Weights of a small GPT-style language model, trained from scratch on English Wikipedia: 9 layers, 5424 steps.
Each number is 500 + 50 x the weight over its row's rms, rounded and kept within 0 to 999. Layers, rows and columns count from 0. Numbers have three digits each. The size before them is the row's rms in percent of the matrix's.

# layer 4 MLP gate, 2048x768, rms 0.0321, rows 1567-1600, columns 0-191
096:470493497411614483521555475515540477458451478509416447499491463532504487553566460511480498500555456539514442514461530495458456505470583472407471575460556555421523550516435484518546535506514520503446490486502516387493551559525492469572422557476598430488445511468522430563553571487565488511496434490426513579548550518413449513581408459478483512531450600543456535485482504475580478488475447547482543586568450518532454502461404432551551463457503490484481516487502563442525525408560469589539454551582509498474546483549493565527586466579512429453484426560516466485453473472512503561
097:494483649458544429500428462456397416453518390517346443586426532436425475566482520473556567468468489488536468385534455488582418504506598460398581566437469430434440521475503589474440544525523431453463515525493464582508576472423520604423546477582581528522551470543448450511411417455499518522524546503483502513513515494471560500487444540401495570464440467488560474459434510492457433498486563519511459490580477534519550612572528518536522509456528532549480471530410490561480502480458487453495501508460456488504514544497483427433490515549490482426531459514528552519494468501521431432
095:520505457498485509551444492454497572516414526559536466556504517546485598487576616590623499500438611494537522487527522434577451520533449503510472569480535467517525459433545642418423495479443451369536508504459569530427508478529481405567451527512476493482507595464525479529488504572477483594484434466470451496491444465599559426451477470380620496531507527515530518555558469521519423465482421440471468464452439493504545414430455494425489507530563517477509429544466457498532507516509462571429531623513496489579491450481474601554489421528483507479504545518505501406527523443543468516
100:513555553518578518562572486513548513436507411481477484579480490471470490485565473492462439478495525483554491498571503463458570436462502480508484405534574385455515474457627500523500528555475531435495480480453527573490535427473426535484556573381518555492596473541529444570501443505562524461570542510574553550524488542474542567590570551398402498516544587520445460426516551539506553556529518638455535541461519551490557509540509528471478532531495482506517419530472572581501457547439564528530483431532440481499432570464461548522574549556552496514521544488468552528472453427469580509
109:465489474525466517522590468475604504520438494433531446498509556555496687423554550590583455455617556480549488600488554514479507457553460485484535608561546537565619460503550497509473455484412609495436577493549544497446474532542428415528519526553534410450497495545543535527458387521554564488473457531526411509556488437514498486447497491480559431513552462523437443526537522494440508499575455485412557480570477531539542485504555552409622485515482480479532561517503633527555535515548525519453469447481495468515474531509448483454535512479526464486536512531434434536447497487533530556
107:433538413467567593497550545530551473525548518528497609509470410474533402595415466445427440435547489488424460468449449561524359532599468471535421510505555513434526433496398440573518517487341468522525517569483486473549474467562467439412501481462565545577597497524477464476478531500343470489521504465479586423528571519464576550474418491518526432496483521423493563466522474490472433508545498399447487498529436466574543472522512605669530528438496536451519492539448524570527467477507522567389441453481478520534510405432488521489517539504395513410464425442487458509538420459473478536
110:537504567458478493482477529468534428478551512486500538483449461477567521442511522433469460530523606419515520472497485487485523524442415519544502507432543472509435427489539464509455511500401461431523469503523491544534587460531547411537515398553498577553507533477571531554515512539554604485524492532468521576475585459566422507496405469547492510432522413437525503490541427479528477526435433541587467516433488479543518513592491510467569511468388499517560425530480438513514382496651524488450485427487409477508435439418504564535447429522551434539538533515476455511527478553512580523
097:479596506561409448538597502490481501595540446451557489437558512488444438487496507503536489499557593519581481440474458441501528450500479534577451491488460527509570499399542537489447429512537547442513443543584474442422500402402499479540418483433508461509441454529539458460610588564500353507534519559531531490451491546544496509521503521473479476504531484455361526498507540523468475470501555434513541507494475485430418525527474538481485498565525547484495506479511511587417482377530523543525459487502511562481381466435582417470512508395521545485515502491558491521524415504547459528
103:525530452573517486518584436458528469490543485482441600372513487410611494577493599570543542538448556541516458572506508447546501408517539547527479467473469546420566577581484449529500493539544532466511440488479468566536505485520415602525443475459554493592502546340500522492431449448600506533504544480453470430468453556456571485463559545418545441540463502612567426525471589557446484590525589384483441471475458462557508501440457517568467458436480515462512472531488547500461568461571623567561476510555469536517510515544579386500505457495514397531361549478539578572503484528468468534
110:523472518508431459445588400576536534478483471426501461458475550539518503511524505485519482469543557402607451539693446526494540513436490513579523509526460480428538469368509553528558481387447446498598531486498401513435712468393443534526513518503544511507510536465445416459516433535443453474545422495552530499457453514504455499418510446542459487456577451542447520559434527526462486620465518421419454490588432491570456504514554426516462444450586456514469424516475584525572459437459404480462569662492480489556423558502449533468459482563556481559459479504545422477471414485462512551
082:497605550464455578459530521478405508496499522464457425499586473480501492499437497523536575363472417485576484571447571425453503487462515452514426508504517379494517530434502560459464434572481488442593498518557596410499566549459505506484499480380615535526558450454459453538507454524438528559520510391525569529542423544456474501534578533410484473395544536472510532670464437508493547494520499498471448519588508370387470552609477579435591614483505378492554526585532516480485521553502460454534615483500392419536406510590472572439466459541534540479477524506524617484476516459503552629
100:451517530506488429451521370558525497526457499487491683511480526517552446450456484531540437449487552520468556484521522512504526531490510449538529538494518612500481473475534562530491572462529479411554439515570579426453442504474546395569494500582469436536505497504461516527521454479502535480453458459470459523391510474457570520520458529535486538470512401492558441549552533550557458499523500595525472442522502429435465561481530548524476512390484435561610544473569460562592496462483510520530537492437433570459490603496537519542490512452426426666482487572561514490430407423487460422
102:543558546444495463506532448600513529421510489507528497498523509534504438458472547487543565462493542511411505445537432464542498558494446462438481589554560440502590477471389546398491501476520508567585444524556409508468429502496370433532586508534325456520496546425510466550515568555501452562504550464498479543497459437396445507509514500470458552499488479508497455423541482494552562471531505448541441555482599511489508516495490413483559489461515491561436530543489640537501519492523462510502577536534524499481516401438464463512547570483489484434539504466527470511574492493435548527
097:398466480461499516550421458483441459477438541520487434412459506444495497518372483492532528487451473480586423454597452418546460463494432577505544559490442635498475507481513550482509641470493503535487523447504480496482509462510525542554406448447587498496540473472448532463490506539449508490452436405475496491474486495508455484530494511540432547468554453551482530494416495542512485547520567498471442467524577537440480501500605492544576547558478551480487511603370457535528531474453521569588509452499509490443630453397504532492448597569460514514489514532438487519529529454472494530
101:507554508462517465536494546420545492433526542523516469506544490464484506502469469581481447502578385464528452414510447460513536478599565485525501512483524555489456493465542451371523519446547572527467476463476520387446500540384447492494487438484477475448575519463488530548433509540531433460505484517532564472406459499521462489447539439485516523434509551488560470499528468560502499518577492507490468486433418461516502518514508438519562486540558557493471529506436569501445462412476557527480560474539502508410467515501439571542618535500611600479472549488467420403500457487514585498
098:493403466490498487556516598506521518527475520545476521477464499451499490476544532515567513564424432557492621401518439537604598471425527520544505554569444569404517488485440574534506473427515494431411538465505462469461551534481501518448527486526552548576533436503424431506570564451460409418596606563535518402508479445518524453463477553514542488521520496481479514466485542477486525466515497469475538576515501491493478544479540385442447476486551526501524483428452465510470530470444548465538486500469500485493572365502537491492583458466370428579520411476497430557579430513465430474
100:464435454559517488516564557552472416581499574498514530459519534414537550463464513570536465488504501505568494425445515493599435510445478473525454519461484531566544579449516508570497450468565465472510509517464446560553502498516600461622480509532480435437562491480451511410558396440525510482588571503397483538522526408533587432511460510546465525508453413433484512479445461549502510579459499494394484536569425511442462517485430508388553471524573512502455614523375515574546538529556578485571566485549544486576529518495487437461581455513518392480410462448532575438507439515535511495
097:510495593538486495472421586484499571515400577531525491535543508486447544581468498547513522505481528532522425425484438502533466514458460599550541513503517486514529502500510450454491480463517460479481448460467431422484570488551599487507526449463488522493481384497517541504467510487540462453510423437509478566421535380567461591493585588466455519475569516434476523588507454473537552520571466502524489579350399550533523486497498550507447521471568528519517556402455478560459518532541531550403460493513434508495439534443548498439539478474568500459608548559439519492474595494532546632
096:458483489439492410540517509528502507444585604517513632545511595520445542497497514562428547554510514404421531466487529531500481559385486546466496482467531439532503541507576453594559453518563563458483520516473516438568524494397429449486457541477453532507526511526614491509539466480502456419442547446519482454380515482493540462470582548550516508488490622498455455532498453444398492478456448494410572526465415487481512531439534460566503546468477511448366479542513453453532559531519592516510455573492504552538521503505550534516569466435446478477461513440605509545456533608516475481
085:525472482605488573497543514459485537569428389473534520467482532553548492467520433596579521468467286492564475664459468500432494569524509584397527482419432472560480452488534495562474526539501557519568533460481531431491488565528442598431444495389487553528529433512462491577415493372504488410563517596502517532485533545511467503518480441493458523382548453461426463565550464498570531570436570548502494474520546481518490476490444553547445504582502501482557525449539545552402623528555508476542546539511573413477464537411581538486464478496538596482500461545498500474522466477494475515
112:483537537490523465481536496542469564543519486504578656492497551464488467466370596509467382467523477469495481503556430551586504580430447452465495539497510418452468465448476558475474475530570406468506509479559500463524467507466505543467507456521389488498487500442452496444488611512573533437450497517505478483522567417463471540515557515483433422499528579485516522430518537585604508496457529469538529516494538414588451552489452437427465591365512466382538580431522508440431526479509495514492475464550642528449480496606538532500479464432445501541537415578486519504591599523525487520
104:568407442522519535477562453527488426551516458488507523546531506549482564497456575470517525575569631566369406537462546533547548462531500552527521478478598456476489459535444513460565388476422516384520454436504450503576411543449494477533506563497587436581473562482488492415393445496468531554569558519484566573500484530434515549487531536468462454489543515527496498442503422497581422432545476393473543554476546497477501460420518434453602421544493524549523513435481459536507531521432448436519482420410494512504595516448486502501426541549541581438502528476429594520540527495595530530
097:472500495470585448461506509522575377508456523445451511639520475421454513457447588477505388540572402443441514368514542481661562449497394548448469431506566539499487561489430526433576497490552509452504465522455499402449456548560473485519511560473415507449536465470476500541504477508537454508509531510494488529396572451540423400510429548457498545561485507495445509613612449468451463526483506479537525438416528498576511516510360471446561377484548533503440435546489413658447499508476549575491471577551471584426510467474476598514526546497574466523558547482479481557585546480535527511
099:458569571510466515464512587447460494465540477549502510505414529492470404508585486410441457488556526421490494514447508436510484497519545405478535434550432475499503474511437583566566520503464455435534486467526507483530535564466512541523510560587526633490494471475527551484493426526555544563436541409561483492601470464515545556554624494500556534523464437512468496546469518553504491530551545560511494561576406558405492601479488436493544535469493500633495513509508581535532478462545537478565517500406479488495562506446549487540499473435529576545566476536517466479481441481497478504
089:443471514533493424522472517465445496457515452567494472504505569516511480584466366482342484515466411627482531499523429445457499436469516605503543444475524613460456484491578492412445486584466501480515550534624537483519643531502451500464530467457532529521432475587485517410492439471458516550543495499481517403617447499492522472535614546515497466604530584545491467558481433422539544441506431523508545448495468491465551460483525505511496437449589428499461459521450512457564492454393475569560551496496531463513515501542495491521471522585484675406489446449453506606553555517482496513
098:583441455469492499484465619498508544550494476503442545351451574569408495511527579549499496596434418469535557450478503512532479589485543510544597515468476495466499455488565387589528437513573511507409528541538513532506532572454488468558440477435537519448536517516502492441541531405522469541539477613488502463483549500537457500546492565568471524492502469528390533490500466529491516556554583479576489583609559487444526411569497534604465514550626488502394502446460357494443510459533498573510566543492485505530441543414521578466446465486682516449449495496432506452505474514437562545
096:560480447497557550563508501537499512483497484444559486576504492482460618409441569532435442592490480513530613489534465574487606402448533520488410487534512550498578448541542509551508462501552546451524504500510460484499439486467583570544451416561569509515506523511484490441501476509408472481487516406492505485552513535574516513588534451524425536444516485597449528510479554464551485498440513473486453505539451500419485491498538514494523508587532537472514484494495430466572512554568553472525421440509492454429538466574428423529505492559514418489476447607521466503493469440474459423
100:539419494535511547502416486485385526440491426564426552370524532522419443552449536584490503412430618495479472460456540461525564504512500477541508516471516488500551415491482548542449473434444478490548518497563530448429490477620498322596486472429551470483541471465439472490480538484407461493456591509496457521475532471435471489471563610486516439431487567501496451425447500515540589457501480397505540486479517533541540560505441554546467441452442521494460555470427562479543417616462525526479555465453507429436543539432573501508412568670573529556509452437532499496534445507506560545
104:498480608493461530547390515515509527442471486431468455515457554553424417427568541395412609465500537468565469426437403497556486464512601453544545458557504368497527500507470462505448445518538544575514474534558523562492493454570511430474584503498449448494470483497516509512505508500469452521502419424553598527475592500473425580556511532444457582514561563547438447520500498577511523587469470495508517403447468510523497462495484543440457498508452422429508520613475507489538489457589458502456424462502475523423463472534574579482591506516489441443575527528439492442550542463563529447
104:441501433519555512423516510501497552566517495518550482538468578551468509527565482530534439408485537491411449406565596424599446548465503454525452439535539510540410463451520525532528506485469529527510565566519444461404654497540501536505529531582428402605467575380598478518513547492676445581533457471473502446561451516521517510468510422588469427559512515549501495548433580538539598578443550510513520422480516411581463531480530502456526495590442562459479485493592535496446489478457521499514531424567534524491534430527502455444438508539563484446469506543530611487452513457481478430
105:478522526473512463481525463431431368551478450519448514500533488537420483563522497441541484503516495457562501499574530467647550468465545513518449447492554488470474443450469551508477573583585535454503458545531492564505493413503601523478515534598458413469509516412526540474548516522497475494546533404463568493601564399540487465451430558526509443519507495495613532558503502450429566554544514513521475458482508535489484426520503602529585438573544467481556555501408506580476545527567466500613468571528531533481553466438574578454563524475439451482399534479457549464581558505510517474
089:445456512485517584539471397618482484532489407479578507458529609459464491535521429546478484547564492543462514462498423516590574487478602428578485558457467457578508540496433563579486487532529508503483515490498497489429513496564415457519488528486499485479506390499526481486469595516564474428471497531430455473570504552454461530509436498515562505522515491438489508454560446532428492535554471498579596419521500446435512543511531492531486475481460470547485521444534542514535474484524533449626478422500443463474593488401535391485455520504503530379489542554483609514452467530542543479
102:577545537453518449559565527531498390541473569563467545452441459501541497432441515466486466502497369497555499462443392493491433514433515412488478483477575499431546533478501556453521496432542569527495507495488528473532441488553487517484576408490340567416474522508525477523524567577531519535511445494544443485509466478521470486561528557522385506510470540478475410514482640477545387468540515578581592520377581534447515474558469437508423497501516521523467534543405486522571469477447520467525452467535441559539546426489582567547441510379571381472471533541498505476542506523543571524
070:492515452508487489468572487431525578415492515473481513554544380449511479445455540461451475507497542492496481524447514511454477432575526570556497523439432517513538572372612528537412616486449497443372559447438597440520549430458417428488487576589500489473545447552544477520539468535422490516429456509557545453486503429497518519495466490465580496448472503480564498591454585474460560534526543564477518466592510570510560550451547544462497526478446408501520505529482599449493543515577532524463531498523569433506449438491444419480489475514424510424497452498542520537496558607513480445